Weights of a small GPT-style language model, trained from scratch on English Wikipedia.
Size: width 640, 10 heads of 64 (5 for keys and values), MLP 1728 SwiGLU, vocabulary 26634, 53.5M parameters.
Architecture: RMSNorm before each block, rotary positions, no biases in attention or MLP, tied embeddings.
Training: a variant of Muon for these matrices, 655M tokens, 9990 steps.
Each number is 500 + 40 x the weight over its row's rms, rounded and kept within 0 to 999. Layers, rows and columns count from 0. Numbers have three digits each. The size before them is the row's rms in percent of the matrix's.

# layer 3 MLP gate, 1728x640, rms 0.0681, rows 623-694, columns 448-511
100:580433479445481582510486462478514585542500438479509552537502485476471444510503489532511516481460426510516466393385536482532506502493542468509462493507443527486409501462626529466502548492469529
100:472447414528531468554470520519548530565466511471479489520546531521509516499555453471448462456419464558461516442526484471540477492543473569507545491463558528434436605465487538425406449518502463
106:489560451548484472482465461544484504524568542456488426459527517445531521523516560566495452524472472491481427494536609502493490508507455477597529497493576509455490482505517506526484452438493453
094:447527496521442519518507440519533529491579498412424518464563507532495566495506490511503520572502442559499514520508505569538496512538491577526419518542531498466517469425518437453522509563482523
103:519483498515532587391500518533514521508489457461483511498532496535532537422509469444439616499498438471455517521568451532563585499500526470510517519531438521481538462493490452535549521484437540
094:483529459602545489551476456521507516470472520456558523511455517554479554549483444494468492505500507512533521562538495518509520477495524435442549528507552492508498481545499570511447559553496577
097:557435507566556488507519518558527500545514504517380477515556464459471524600483511471454464570521456497501530487479499464524469423523477466574495405468481510481429520500546512517472515472527438
097:463530493488523489502464468506478468519551491454528554555533473554490505497466503481450555515512411536468513417471496556509432495454474495541460508431500550504472491450509523526549461489604562
098:513576509542501503451448459538493519529505424509473474516482488596530521530503526541487475569439450496559526565460475407581508505528503450514494479540456487506541436501512537479500426549492503
103:415476514521502501465580388513495491507548503461535443503458571524459547517491447560496550452529505515505492527544484516423518489452546537556534507512545654464560547457415527446491477534486557
100:501479483562485453574561524527506495552444476456515481531454520437491536486459497561460444519442496471488500542483417553473483454593555521418548519528516550476532454506555492521488491529505463
096:518512553581494518571463533547510513534522479489481496520525514405514538477482534506443452445505515589470476486474530613520491467479491536472485468516559525437504490546611491504548460543507496
106:517493477447510460599506491496491550537560454446474525502440499514482539495511479452496540453575577513520487439478401529496453433455478594538487508503513449587533497462474493491440578510478504
091:519529524547452515445494450457463563495558506504543513463496518474438513477530520562525401473493501487522485534559537492506488431517478442475455565454596501493487480450541454449464489518535572
100:483473486505508537464523540569450465466506560496556566545497480461513492526482500501465541501563497471568428524516499546548510440448442474496459507497470519491516514509466568536531522507474516
103:435461533475458494422437514477497453501488516472471517527437541475514464595511532576483490463573462505518578485503536516516467507484527503553525406541555533487467556513599465426477453482528492
103:458498431513435558545515484470521442442488475528632490455507474482436520481522488525483447493559517478515490549469515502520446522519557493526421534496492435497577540529481433554486549521492508
098:528554470477510497465494456483583500518554493525537424501472606461540413514484461510466521457517508461557515487504481421454500539506588506529570467474491547532452573542554398487461424468517489
105:497537517470469503439516506499519478571412468483566489515497543524536479519597524528535504528488526537434510465550588524452476456538420509441469471496443500549543545494536442456514505534544543
099:563548436475524476438444545517494561538512521533540497490450530462459523479483517538417438433506500481423481536528507446431505556542473470503543499523483452484509518474477543525550484453489536
096:594480486472481460542546509535488501484554392445555413496510493496558478541491506483521534555520555530410614544514520466500504489462506538493460517511480472461530521450543465554586504512442505
105:540512481538409525455499511492508453466470564526501578532484514561563511455520528499462406518510519417487552545458473521517524458547453529463523580514508486516437514563566554533484527467522560
104:594523487457499519478461484515445476458476453488528486506523532533438529494487537448466472449501544514462439518525541449492487452434459456523471565477499518518470444518542467482460593433517477
105:482468473531445539539481462526428438449513515483522496480509437529493580526498478510536522587494522488492475481458569480525489459494526461519520490477422450480458443471474550494530535435539567
090:502541460520442522481536547521507486460511533523546568526447488542505506524539511550506506518565473508398516542499512467478514480464480587583435409482508513456423427591537497560462541485503475
098:519548497507458508542509520493421548490527490497522543483482515460549471515461502506498514454481472450545480514531447506438489495533505529564463475560469516547520473527471519435502513583520511
111:500524484503439519392504511522511435491435481551502531498573530563564480456522518467505492461622531465526523499498494533501444543564545519524547465549435504456490468464473462502471506534463461
088:397500588465491536558445497550440399432447465530484507485523478432585450450497515436532465540468457499498555476503582448433481516516464555464509460489549586478423490527529532528438509478521475
099:498474455482449507526530505463509481501546521579525573495498583472557506514442562528548511587491561466484453520454513507511459486526498461496515474568512539439519481469533459436454480481573522
099:473522442414454506477492492461601474515413518455551586483483458524497465487523476480580483580431539548562462493561524493500477584525526537503448522514490555531527449554527517502469506487477483
096:486490554522485527542468518527489486556501447496588619521502529474553454468442466592488507479411523442455525520506470541538501486464442410520501486555486432509394505472485537442527617506477551
099:577469537480566456475513532463446462461473405463497578560490436523504575563509541525478465539501485555573574504548466440443492527552520501501497500492467466548514506571529522474554454495485564
100:492489547493557490540480573499510489492486511545524480509529509552514517540539511493474447498519496439520533509424530526551426547422485519556521509424437469547522502446499524445465542452573511
094:462490500536508451439486499506478506444484475513513458611511497498508499537493432537557513570526457490457503459518572465455517462533485526472515468530526494510503525533442540420531470565472533
093:492510535474458505505506504443560559540453534502489454496536450476554455470479425512502510529447496478501446493450437534538503518517515469491516529536534491548451507443515540479522521507567491
100:438461426504462432543440521442543476501560501509472537436523482483499464429444525565421461521554538507559594476544547540482520478515429464524537471489495476469516521463543582517479516588497476
106:461409499485533508542554496502504503469572541533473458434452539514486530487455447527521471411518507487537501497510488453467478487568427575491464535573528519473435512492501499530545510515523500
104:477516505529626510521543511557468479484529410461534615504486499464539542545517476467500440438506542491472490551494515481408517531507426504512475503460489504565439489493468517470502477606557486
103:529516556433438466489409480448527500515498491475450492510496519494488513542508520482428530410520472536493485501518450595505478515522373546546537574509488419641457526460489519538446520475522466
101:500506480515411509523494471451523470551437490529508400522529474521540531547508501445505499461548431438479521542538516536493493504530444469456513493469484489460494426531532366486497536548602503
087:487534448506489493510520468483501533456573633488541500565500452468505460429485486467465508518478525463484514535448457566478519526538477452428482506499512406532550525525480427523455454516384493
100:505458537552458520517517507461431531489428534487461457609505526524508543564442519495567483514500436464503450532519524502578484396457501535418465500464541525511450552476451460427498558517585520
102:549507443510524495518510514505483556480437433457522610466519485512561472502510446520433501517536534448508504471521509415500450445470525526523466536476450478466473544466488448494526474409539560
097:462530565547543554420493537501522507463494576488509564488505449536535479489465530585537542484465547477502467523584497534487487528477475448512495494493544496501464514500540503509466450527472491
101:520439524457526484512490526549475552536486466467556460520475495540533475512496520499494532424477506509493451446529486561479467500504567418434529452461553601420497547505487530526466468539501480
101:506462519496540529587536512490416455480472519469559438533478495528524474385438452443534495435530516525449537495512484483541554386485501559464549496481585564478515562513529509486482506474564476
094:536442506501524554435477530407557494523518392487520467521535556482505481513530442407499573501476514494499432534479506488536481498534537510542528390517510440476496501561497453529574542497517460
088:471552477527485541473533490593452489527443457504505471465551516468526528475456536527480487498515500542524484542581383539544536455440466546471564502522478485588578551553528421523494533510522512
111:485453516529509506509443484527495484450558498527534504446520460510557399518552461516516479497537507553448457512493520535530512485534515537508474466511478483510463479488486523434506530543526508
102:554478496525517532483443483562539470564515466462463545463515455485519480536473548529540490514475513504413534543542543444478511557530515547538557514539466460445453565482478547474539485495540499
097:424512492556553544438528529479505377425524493492455457524520468511499469497467453536507464496512499484492508528551425469517453495430428501486520507466494511514506449468526545509578343505476519
092:408440532553487528459523487486492399441458568545558491527479508542525426471488489526515517509559514498486487537514516531497472468437441473580525455497494504541508501483487437506520428500493526
100:471515522409450491534546517498443526437525558544537563468519451484399579489570449431443365432527475437584571491547504452582508525544473487495534396514529515522577568513501488527498515462486554
091:497498518455524448544521460506469493405500507500470539492514493554492464581533438506492523523485455509522564485477509481585426509526443543456447422546489487503556490493502573491517472519483503
100:583519578524484506516483424472546527478502535418476539480520464490471540479459564553540493545502367507491457519496502439507414511543471479489490460504465466481450502452475513510521455477531464
101:561512467516548477541507446543452530484470515435456492482499543535480491472494614487461485462504477495510489492490528447501489542523548559483493469539449402474436507509517505444471504548479487
094:514480472527463478546531558501457479540584478546525488441485515499448530470443564436444481548476515467508527504479475560445523519474490476511494430557477491564473528489514471445502456458538518
097:503538482486473460529510501550505484481461509547453480471507511552481495425573441543485478543534546479457524425459497409564469523487549529566577504503494491505454506522465504541418488465515456
099:487459456520485535497495514525441543491536390445501437455522461503496502494419489445485538518472525482531548547504507519483499517571469464495569473501478500500515573550496498498443524445504531
107:503512519501425485544514527512451482473553460450439513542474475553584440512450497427477495526493495454533534574470515478538471563551491514434472576409408449501484511475518564423487461510468530
102:487521504565581480513480394553471446493535514585530540432411453448538562517500511488471480522585511546476551503487541487451533417521448545522548537493421467513528504467490473521524548481482458
101:544549475543541504536430534528529527457529459519517496474460455525446403452568493476461481554503471521581489574446526516512571383539510418495529481460544558522468504460478525476502527502535501
097:467482562451541485519469473509476521411548548515484521541538430463499549412533532446536448462527502470458509504443504521590502537542469500496482521445489483471505560445570495459456474566513493
100:554532492522477475489502528532469427485557533496450432438533521574509548526474542487501469487494552502485538519541568475535473472564576507490506455429527515515461466530452542549495476499532496
089:502561494495568502561633486502411524507435548499539454496469470560448509472513498497470468503566481474542449422505519517497482538474538520496490516526420530517512517472488443489519469563530496
099:576493456469508492517522528485406554465486489537483511402442528497480541522492566515469457440454565463430416478550523559424441484510475485518487512416498494457515493553471452539557504563488467
095:446367511524535541471468536491471429508458498509504433513508452475483576515489455461504475513525569501546487501507481525494372513502436487531457497455519504506531449490489430515437493560470460
098:474545478543494493520483465506514482448525557441511471442511538476520545545513441510520475424516513518574500490551468469446576481494460533571508552496541554506500429433540532473533435432500535
090:570544445482548578483514526480440501542513447517500450485553506500488507528478510457516492429456398456480445470500459534467487589493553419558441479506456516526490561424530581475424416533424470
096:489501463499492553451502485536461473494499466489578548526477492484473440517437538485510560511495544544523477493527531471533495557579477533476477497495499507478424547464542464458482493452517451
107:513504413469504492467402492494551478482392430558454467568465548550571500477585487530473509520541517449489474495474469570492536469517533526501567497468487512582453521465549491457474585507482524
101:445498448477490547505477467486553440460480485503496478555406479461486516485467428510509490477558467510449410497482469455481559570445515559519498516466499497438558441427439523533545511458459518
# layer 3 MLP up, 1728x640, rms 0.0701, rows 623-693, columns 448-511
100:451480455468490457468503522591527429514461555486462462485480492517452466482478525458509497428547495560558495511483489467507490464446476498494499474525535528443563553546480518524496571547502506
101:468520503444467540468483554502494440489507520497474541523473495506423460522547521548488465482558547489479509552564496546473526489523494480502471508492519524544531449477449469462512478531473523
102:490482450507515472526486480535534500512514502453516542548457503525443454477490498524448558500486581483519489590460493500474535523523529545469477533514373452501467487548457518436504543591485515
093:515491443481503510457464507383500494539532545449487527621479480453450437413527525524461520515490480537484459537563492473442512527507509505509462498500498521548493500542432524540599494511463552
109:449554479470545526554489458550479501487544501484502555500589437500458481511504526510514481457592499465522499442519511514514485543485448577507510473394415511426532466578483455490485464495544455
095:519565510426559449574556455466469545516477472512503497529450566461416529371485450514454518516501574528497438453560568556541495547520565441520488469549519429487475479457479544512534564471485466
101:504533515406425420499553488505431451536540484458428483504528536469517437558471446511468531522498519521527463503471476563479463495547527481495534457519494503518518452475417471504478463569488541
099:511449512481521502523503515519563459498521465507464564459547483484453464466447429487539547525451460443453469475545539472498493527510509503442539512513460481492512516511519578478458525533569524
100:475566521541511437551492526413507459489529507455536442481484486483470426527524538466513562486567467455567473506475517488527442505549504501485470462537451483569502507473489510542475489449541486
102:424480496494462513490422433502485526559530457464513488543492595464407509510546549573470516527520472566524513543501475473469476518437471489511524500478509650527509583533484468506432508491498555
105:527529512462553458469490560510519433467494486561477485515475465433461462513469506535504511513548449436510514510562506470495579463437472460486484563537507461574561581567448471546483498464480501
097:445444409512488587498530501479549514421439609526459470528414501529516438523475463575479474503514528519473531471477422494510496489456500531525419491544460471542431499499530519513428553471469520
109:527439470543478598460495629497510447525478557585545508520489480526551462530503505497486417541496420575529568492502514478454512526518484522421542494551505571455484512543531521451474409493472471
086:470502552610443510556544516518499488429448561492528458521430490518518450510437496482524529490528474498498471499524552515534475514450507455524463526499525457459479556435442465513478456485536507
099:512518535470503476485481532476494549486463430464535483507514502485536513552521550562554502527455438499553453491588487469494460466536441470470450511546476454520471428491507531427487487527479505
099:497545499528536422467419576534434461488561581519522471511508519493523509478524557521441527464553541483545500541484515449644500500516543400506503480480556528517489469549567530460553453524536517
107:529560525530515498428512495519575437516465598484532537470440441442520484452470513481518501529440530491422523492539515588514471472479518454428471431488412464504422477424575459504613552575513430
099:489507556482518431519425516554481501542509504461441531509480572501507526503482517436438480551485487507472467523507420549482447521541535511469515505509487534457553491516515500547454457540572459
110:486489481539459519521576528553525495568507525431397593540521495496544468472461414474482478475502451487390482504420517523504487492483465478505542510508505526406442487501539482506483442511531454
101:490491529502524496477516466506395539495562482536524555492468524524587524563507507453482466466522541483531447496549506503476472461538468487439499471483558486501454506571472508520517500524484472
097:499480498556492493518519462546447476515509614420528526479544515545463459481480509606501467503479570582518540491538516535510525476549461422593551507524454487512532465582454504478583614477452545
107:437482478556527504498501509491557503452479542527513494523450486532514426466509545455482416511504533495539541427511512539569483450456518529466522502493459502444477499467541586563438543493461471
104:471451473480481479564463491456499546444482536551466531435540574465548476528510533512552565515490570483474530478481483479551462479475557508530585531510508542455469562433491515554476420498556446
108:476518500522525518509496462494502487440494530526475452465547536550455481491502488485614481504488517538489459485424502506509521490534530515465487470512440449514421531542583496437512564518525518
092:471498482440470443517484540462478471470505445515524554464460461487540483495429500544448545452580470539416523550465518510495468523467507465504522488470488475475516443559479516562516485480577449
102:513531520447540548513575578450567555547462511476454519551471466516548448480447499534423498490447420500585531500475450487559499508489576440499493492563450475492488537491506521553505446523480474
108:509506482540381494503488498415527458517447483529461520528534456480417509465498526402429481481496515523538494540491503428525500486470458445485561542553489483459502486490537494502505579552548499
097:488472496505479479514541494457538468510538492502487503435407445554470489474500524535490477462456476536519496480480485530447489570490518526621457450434538512541492491454512551501501458490533501
100:510442470574503477521493509413538488529530472489519517508433534532476489480482554443446453493431521474555402614515476455481527532490488525537457528476526484583465446464462483449433451552585502
098:515558520451489440413464512469537487525464473489473477537518524504478529453587525484492563561482561490536466533441435516504461509468499513427444508433497497529506486511452473483459489470562577
099:530497596528441459445484463516466532491391466521528505522472557467536498541446451525492489542516519468495464500484486476546522504502485539489516542504529502483406489528457603477505445505471504
099:488521521457552512560491489545494536494511580550434408587519543530495572480558525460483549517381485499510545477490516579514468539472469501522509422550537496509465509420512522498494528475511451
099:502450487503423519487535471526438565523517527437470507501524466508473437503525500570580528500462480462494466492508550476606410530483501438494480509484498456493488469545434500495476543503558467
091:459513504539523478544519478453500424458496477495503467521475517557524494574435543532508511446518498566437493490443453487508504553477465492507533560517409434491499550512498516476442413498461533
094:494546573509516513512530496501619472533505466510486470501502478446485485515525556541460507511469549533456511499459479476545536536490491495545541526496525501503529504544503543404500539513471452
098:502516508532542529443433496481473455499533549492446463542498544499520535490538520454520561568473544512545456504491524483570562531503505486464519439529488534477505493487487471475524543461393448
107:455482506474446522432613484493540429478497513511492461478517579528462506549501549487533545456463487465472505460520467493460430511482504524476499593517485456513434480432510508550499473502500472
102:520461546530465518570529461543496480419501456478505554500511497531521556525474494499495456451492570481536451534531522507469477488494416492480518424468548540490531510520489440494546519565586531
100:439561486490545497499432522446438475490528492529534470486521534534536504515530479508512537432458467513495506515597501473537474444454464492435552537485549535475449505443519507448466485430492464
107:470543450502478475524544491499544507515502437511528545504502512512470544543492533471523534446502456505484514471528523564523503509558547490553542552525462483529507502481480504500492487474486507
097:490504413465482545501426464547485448430541543532443477542552512436484488588485428478410544531472436467475548514516478463484546526580476515431542521522478510518537522542520459472486473430471450
101:492472470452469465509459502432503493461463519511457467532483520523521483492479555471553498557467535529520515470545516480453471577491519499503498548470514506533479506467442559421570495472537559
097:433565469436550521513551457503533533512490539511516414465502468439476541485612528535470538505509467530506562474467538442560529521505549496497539557570518565466511473509488498527427504520452501
095:533493412495511498509506501491513579424488518530531460583438503570482489515525464381487542470451438532528460442515561472549498581468539517475512482486557510511539492440530459568471533515529498
098:463516475517543501504464487583509537541455362501531494579506463549545452489521444521532493501508553446530518480600480533446462518459514508452546472474481482530491549572470510492512475486472511
102:456500460462544528485476456501512455497470543468464460528529454483606428521507533568537559435566535518499440455477517403549422542474509509554480504536489509490492457529506613516431575505458442
095:564487507521493492531557470472543529588506528583468539470550525490486538581487572495445499554479510473495500599488485477490511456472549453582462553519484462439451523455579530549500416482469526
088:417541536505547452482463566499473452552501464512460462532485564491501496503474510488489499437524551484398499426570412394483515525503472442476521463491520514470455544573465520503493545471511505
109:473474486505481457510515530519514435580502524526556485470507479524537550534524545511548538380489510506434503523471544480496512488557485524489450456512556541472474473452460556479506495499515437
101:507478568489484485478495440521548527524506507454525472504407528531506549466477595502528517491544501514501522513516513548465444462467495506551505509506568544563397593443481541543528451543573451
095:469473425545521550447443460514391495508537473504526449549510530498465480455463573511434471444454525522524442533469525456564457444493511487519584498515490458551476434439566536500479538489511544
097:557483485455441568502521527494555504518485524459452355487493497526512485518535534533553475476509502604495508497429455498483510543543565475442558538477442517472545425524529541530498530487562440
099:450461543491360498466524468565506507411500542502526508490487460462445486478575446430453488441532524437475495506552481490547541469514445443518597517541530531419483525513532480445543510508468510
091:485505525535518500507531460443496520493544454546503485429520472572466552513505434534437506479498493426470457481458446474444557473508556530463526503569561511483486466543490563531449491500531543
102:511493402530470570455529494531474506461534453540492443497563517491495454463522500484500486473491613491506515554536459521440489506515474520520506608538433475499558446545516451449556548488573545
101:487477462454566533470410472554451464523532539601531498422501568509525496538506528461474597425596584490465531488549481502439464507574515507553524526488487487465502474436506462544515454497478528
094:477539512490547489518542469483563470534503469487574450446466525527487520499520503486516530569567431495479444532495526512567516452509516505484571545515525483516526537496465484547514495499463479
097:487483464479508542510483499442407546474501563438524477500515549457509533533537462514523548470553487489448425489569427524530550448478562496509514505501494499501513399521523567506527546473528514
099:535497529504518481375530533475551453523494425528522555456511455429503497459464517450522543510498450460532525502506479533509481564573496486468510530419501465472592538459476515515465509473488568
109:476487517545539482515431520505535534495505573581492477478482562419494520482571445534493528469496451546453495500532508456411447528520510494598507406543555511433485494510476479542533499502518539
105:452524512391514581470506513507470531544565550517479444562512603518526433498445521523507552520519523536484509517494523484517487550476500496503510526530504525528487549532536547547541523507485504
099:465459517529504504481535490497535461513459520506553441555521497533493515444488508563527547512536441549487509480518497498511501535518507506525536527517587472510551498571484569494455513575452477
098:433513543520530535450487444464534461507480527474507482495518482518453502435557526509483541547505490501503478542567506430449528463502485456471516553454531537497489503584462478559527488497533468
099:491477459605516518505527474487560458462470470449533448505573489532519498450500573496577473496490495464510476439484577497476449509590490449495552509525510478449560473493527433509527477568569456
095:492478537485480519489428579544512591443541521466508519473496462499519505545566510530429408528510520576476478447546492518385462498500559498431552509615495518483526486531439503533483483440550523
096:560472418463459500517434467487426481463532501474484495416483484503536457486523502495500443506491533475498388488491480545534513537484501478492482482496542518508473534548482470488500518534484484
096:474578475479531437502511507480526544487452478444489519465508512501510534440553582557456553531478478524477414533586520432493551492512510439537513448466466480465505542603538496552511481486556561
095:441472479479491526494531477483458521518531451515487506501463445522558524485541488504512544500458477525472489522426445531500491524499510523470383484459527446471550529540530483505426455467469521
094:528580491549514532513436500538512519509466566520474513486493534517571461548444457454465554495500466500434484430542505451497413595514505544483529490441449479555587520440462471475539497531511583
098:445507569567474464525500503433556499465483530491453502463559490468477497575486524556507536568508497468508490471486515480457493497450542498446431519540557518440533511500488469497503381542489546
103:495514518535446574471488496557505507493493495540523568445523513489454525463491551528542448498548520469496445459532456539518556512531535521475520461497517463502497432531501540555500435528444476
# layer 3 MLP down (transposed), 1728x640, rms 0.0794, rows 623-693, columns 448-511
101:446505484472497522458539407540499530508536520475438498430520571425485488536523568504433452500495485551469483460393511496549501402468470418467434487492495549486514477487496530555490494447534529
103:537510504512496511499455452476498421469523470483456503496433499544545532503509483493447525507513599517481484510380536468476578511492555486471506470471520516562494523508496522509563514465556509
101:490497468521504455477568492528478464552499525497470497523441504509448532553556533547493519508463453531524458506493444518546507527543535433543543540498465486535512502532568520475529457495498476
098:576523480448523533543446583480506506531557612567477442486481483443452465515504520538508556529464499538485503456499493471511446476597475505498490459549446454540540458528497505509571482471582557
108:491500463519501474506448544499515515540516521506537505460488470521422485453566551499571529540482500512492494519490536464477544532386500552533487481467511518521472488531541520527439467450509553
099:508501465510537521598441503446508496466502536463472544496520545567419459444445518493440469519540437511530432474532561509510534521508492526526527490503569537419545548564507501510502456484502516
101:485501481453500516474440463457500414453487512479527458488487591480524464490468517523411570448507506537542504530454487480433480532443531508505529426535516529519431508508508520475508433512460433
098:476449529555455460547522494517564469535492511503526476544512477593560463529581495577584461467459520441495554471491451483440474495518473508545474477463538518517530505569468502471444473574529476
101:401491540581504517563423440497435574489514513529494561487438487471534446518448528462498476432519519526442455526501505513507576489497447524498564449539497468455598485486478558464403445501489514
101:424486567501514517519556535514546495541489512429565494459471504474465614515504490484434513537544532447470479529480472513474533471471501502543501556454502478496506528450493529463436433497472561
104:509505502437521464543533495473471438536494562493508512463510482542471461482539495536588521499507525436522463518507555503533479475569484557467443489503523465520513572545518513488469460577464480
098:456500474522472525461499412515509568444466534511471500489511572450500454473492523527523580483458495438494498491576440410524457505494486476505452525452541574486444446495435493602529481526463525
103:520526436483517518483552527562495451487464507493567464495458517479502457424472579516541509550470579517472475454511522567506464494471573540530516490484556558484496538490377539440444421583495452
090:503505513441521518533505472467547457531465444462526537482569471545521578542471475486524543531524466486526523584431482568466450457500518525512533575576443451495485510535556527468559484449526443
097:525565563458457474512496509433551561517566488417520445486549549565492525503538512493446483500530479498541559523502473508502551499500572595493418549464494546452529538549427477502461447489506491
104:433501475534478485475458434477469461474534480566525485482490461540486453526440472539484424523518456460451531432516448503522463482466463521493412495515523518491557460510429485512550470490541564
103:517512578491524502523457544469486472477484535486485546513468471508531560473523542488594498570440410535456502447461455461525519540479497551541521476587449498520454555495466486448481521535497510
098:484452516446484521508550454538547461461576527534463481494566408475495448493570502440438469486487497506486487513514522494459520622541548502529472465512554545512502477484448517510459431511517555
101:429564534444526458507480518535502485529489413510501546525475470558482572435473504467450447443529429508492494544529441555506470537504484522511508500403513515490585525440509495461533523512547507
098:494589548486534476567503486489490578457477451447499537493505554520551522439475434475433497509482450557499559575490524484449505511491509532526485539506483502488463489447494572546534510493466477
100:513561459522450504462537440492517537480477483500593518534477547489527474472456482420500593509484540481494523464504519512506559593486507464480415498535482591486458527453482491452607506527512494
107:452471554413600432514498521515506549501520505479529482534448532437527506428524513503473508561494544500487560491450468499511483504396539561457508419470552436509578579494536426508460513521551513
106:511543402460469457488539479481480552425621560468502439464520523474497546543436460471454588538426482450476519492483523555551466511524533522500552400496490532464545476531448487485447533445467502
109:467447499518475435478468426458512416507491621466520528439463498528515506539501449568583514543524469472541446535459545461539483538513463491512553543435472463517525541518505519492449574435480523
090:494553597469458424516463509467525448475534508490504494485474504453479495461547509523520496526443508470463507580499495556492543501482535474501574451502488449503533490461495517569467573470521402
102:488470693501570527524508432548445478492526487535471504492495535520518475541505553585468480530445460525518526572433526494516557483554551482547500461427550510478502467466450558506435517475465497
104:571518542430465481517523520468560457473480483401530493495475525520515452455472534405470456548541505474526430522454508501587507476486531441567503479462432507539437455476496547464465457492495462
096:494479438571494556477529444522497511489469541439484558469584500464566439498447491503474445487464474552556499440612528474482508511488465505432517519422482516514550468537395434499560462424494463
101:513494494548512563538503458478514487529489452492476520455514493434546490528482467504468582540528513433495470566464493492502572484478434535440499487536513520442476523525460429549559527528522478
099:497463554491420424502491524451547467464530528432452491449574552551502438498505480511455499514517532489460527494451552490505485526515580562470465396464483557451489513508435487522464526444496434
094:541458449484501508507517497442450477476524423431565548456573480579467522427556540456487474523478508456491453519541455534562546486547455495543506496520438521490483502464452497476544534441526504
100:506502492477570574519545465464502537536463519497481414492504449481521503477479462466532561528485508434414477467464476538461504523491513519480536500523539528503446502533497469431506437544525477
102:429533483526413564497445459514451544411431501508571562473570467443515510522497484523521486426431529504502525519565507446483489526470474463547468503496556560506486543493432493550468445598465486
096:482462475513516496495504473522505470548440496538514583425508571458487464547519487487456512509477524503524494470508380551496503420479494480474490531432488508520588540512473462499440487503484535
097:467465539545486488435477549499420444457448482525454481527415486474509427427455435570435507500495535515376483482478532492454498470500473452506531496529486477511428528458424547463531480494522447
098:501504531507561479467519496500492459536551493431494549455524547492460500492516455509530515538456545488530532504484550512524524410438535543536441559522409523470502445504450448492483412427484528
107:547479535480443509516501461579478458484580520462483454493466471480485506537522526416539557519492434478446501522438489519501466456511509500485518588506584453457508457452480419493533469489513476
098:510507465514505507487523509483537508496486470463489378489458432492496469520533508478497534497438464595541454470540481433502525487555461508472536460480465516538482514462448508575407573536509490
100:531386486516483514446537513484489461415456491460441562568457510536537504446542536514503465588518583518510511506459504567551536488506557518503472421481488472454528468450555556490479491559468493
110:620498465515406495473528426458414493497392506561502458511507470525544478515475474458479440529500487527510483475444552555467449510563510510539483500468449472516499489543496560585494561526449484
099:552464489526486494523506477449569511482453548548532525491518483471514482507550517532453530493436475451458485465455506497502482504491436491442577443458508444466487510510441483455474572528543516
100:452508532497454544476514463491482506496475526463463476586535579526515504562493470434512517514440561457520451500555585478472455473431503444516449534473468544483584535528531503485480516504552463
097:460507554585515573498514511415481511589513491512512486531443473597525568437549463463459527518451512558516455460536486489452451528463505447489511547527486464525462555527504486507529517514543503
094:488480531516505491497507496466543599461560524483473462532440431454489471554441501514523504527477508518539548501410555533412446507481497454494527471561547460478511553436473435512380507489567528
101:479508518476499519536492469499478485511482434533584536501416550502449466471349474485509456455476463495428421495554443510495481555513511461512441493455478486539500536556427507505505482566596544
100:499571498482530563521513472556441488429485580534520449481509480465604514452530482446514529505550504501497515489512490429423430506446412533520432485461462491531572493566464446495468452477463511
092:515525440461441540455493538495479440516459423500490439449520464553574490486513490472472523505509442469484502485457470560486469552505467468530491501498515571514453468470478506536480518517475514
091:551480519495491508475473500516501549463476528512552442525510496521498413510475472511565495519567500485532516540465483500451495523464520556562498489559450494451562446554463498561509510447517452
103:542463465519464530521534520540453441507483466543491538490456536496470521520475452489507505458468498557498549534442537453475521487565473435535470509536542475549483491523508471486512534486505479
103:504469447537552484470507464563518520521448459473491515512520474498528459536485537544562464494470472449543521523525505444421505524521532543490571463537485420566516479547499479567507491547512479
102:523540444488519473511529500494503504529615479487480542472490520534472504459545446570550447517483500450460520500522471422504492539523524544489523510558474408518458458576488534527518462461462511
097:491501521533485550495510448524454534505470518548544484509432522477463511551477515492441558528460457545522396386549449542441481566538416488474505573542525529435552455522483549526454461526547449
101:493527470509509523459545509539522478529558534490453462479487444530454524497603476552511534534487484453488447470545470520546540483438518425467543520540480466531518537551406513501433473473490464
095:481523469492489463445509481541452504547524568561515473534461545489481534534499512539486507477460468494451457529551451489540549450494497492521483544516550463471488524547520507449506492499440500
101:497550494458471470465458476504488454523546515502443523546521512432503524553505504489562520508498557479499556527542412520570542504451481550479546475424558538504507476472507470526509556483515549
102:530439500532539521534452476450494450505513472492536525438469481486507483472545476563480514505541512509476542504537467505485475482538490477498580515539538520554521525436457491515410497470476519
094:513519431529478505483480466457482522446495462475544453469481419465537540585506535479455480513451465520471542556555561510559456555508512497445575495526497442534480500508522456530487539549461568
100:538487478462476469479446495530490526525503488507495473487512532446537477572501508519448510484515515519495523472449460525468616508447492608485529553527474514437408536546402555448496436492542488
098:546467552547440502511427557522523447550491566493497554490546493438490511498480514555514546501515494483564483420440483545504463502503605441459502489517464492471497438525401529414596553507515548
099:521432460528557508597526434536489432496586590546452521484505521463566490539494410499486487445503490508501491531485471532479523528521486556469477503445415560436424467465477489622564429477488529
102:493485566515485460477395492458498519483547500511538489545460489465507496506472449410506570523528487401533462499527487465501475530440524442491450575426468496485513516481479508563504528523529497
097:513505458499457449446522556529478438520518540517550542460499556508542442504408470523456544566489483457461484524541507512480499531457559512530517510506465440532502497455570560489559525468492456
098:564526537492560494499432545478535520539489512499484530483437461460582540475520516543493426502508495483458505442454402508524474505454432497612540526514493492488491469490433484446493497456498446
098:477471515523479510560488519488508513514475493487473480581438528464476495494472483430506477450484503543482439455425436590490455495570516529468441449446546521524514484474518517507523512442506559
095:478464480528425500593505469548527537434503484508458542411549474469552500566512413496485497539506497460584457456525534523462533449524532507553459548446587478421520474511491507578473527512522530
097:480525460529487508475503542530498436486492485529510455477475559575453496489436550557506358508476508443502478519536523507553525528532468467483554488486525531509531556544477510519503490545436476
094:528566554494433444517519501441470450479533477536518458524442518504464482447458505397512489505514509475441529485503440501437526467490488439476546566561501452559457525503566537507526461545470572
099:488486465466474443522570495476479514465494521573409472535474520457499465472475538512490541541483524565482498495485527519602446477542507561487488523520507412515507581525506455464501525455509491
095:532510480478506511471532533527586581518521425438546515598513517487498531473516462499530561488449464457513532504539491440545562513512531526543456483614522516523545491415591575527446425479505514
100:454448475502515499476512498486487518562556509472517520583469455505547509513503533479538529539512466537494546496564467473486516509551495483486491465483487512536503486584502404553468537480489532
102:507544514547491468547480512521506491505473544516530540477536529540447562513463602538536448508499500428444487527556466510533462519497560473457578448479520472563474555512408488555463457515482518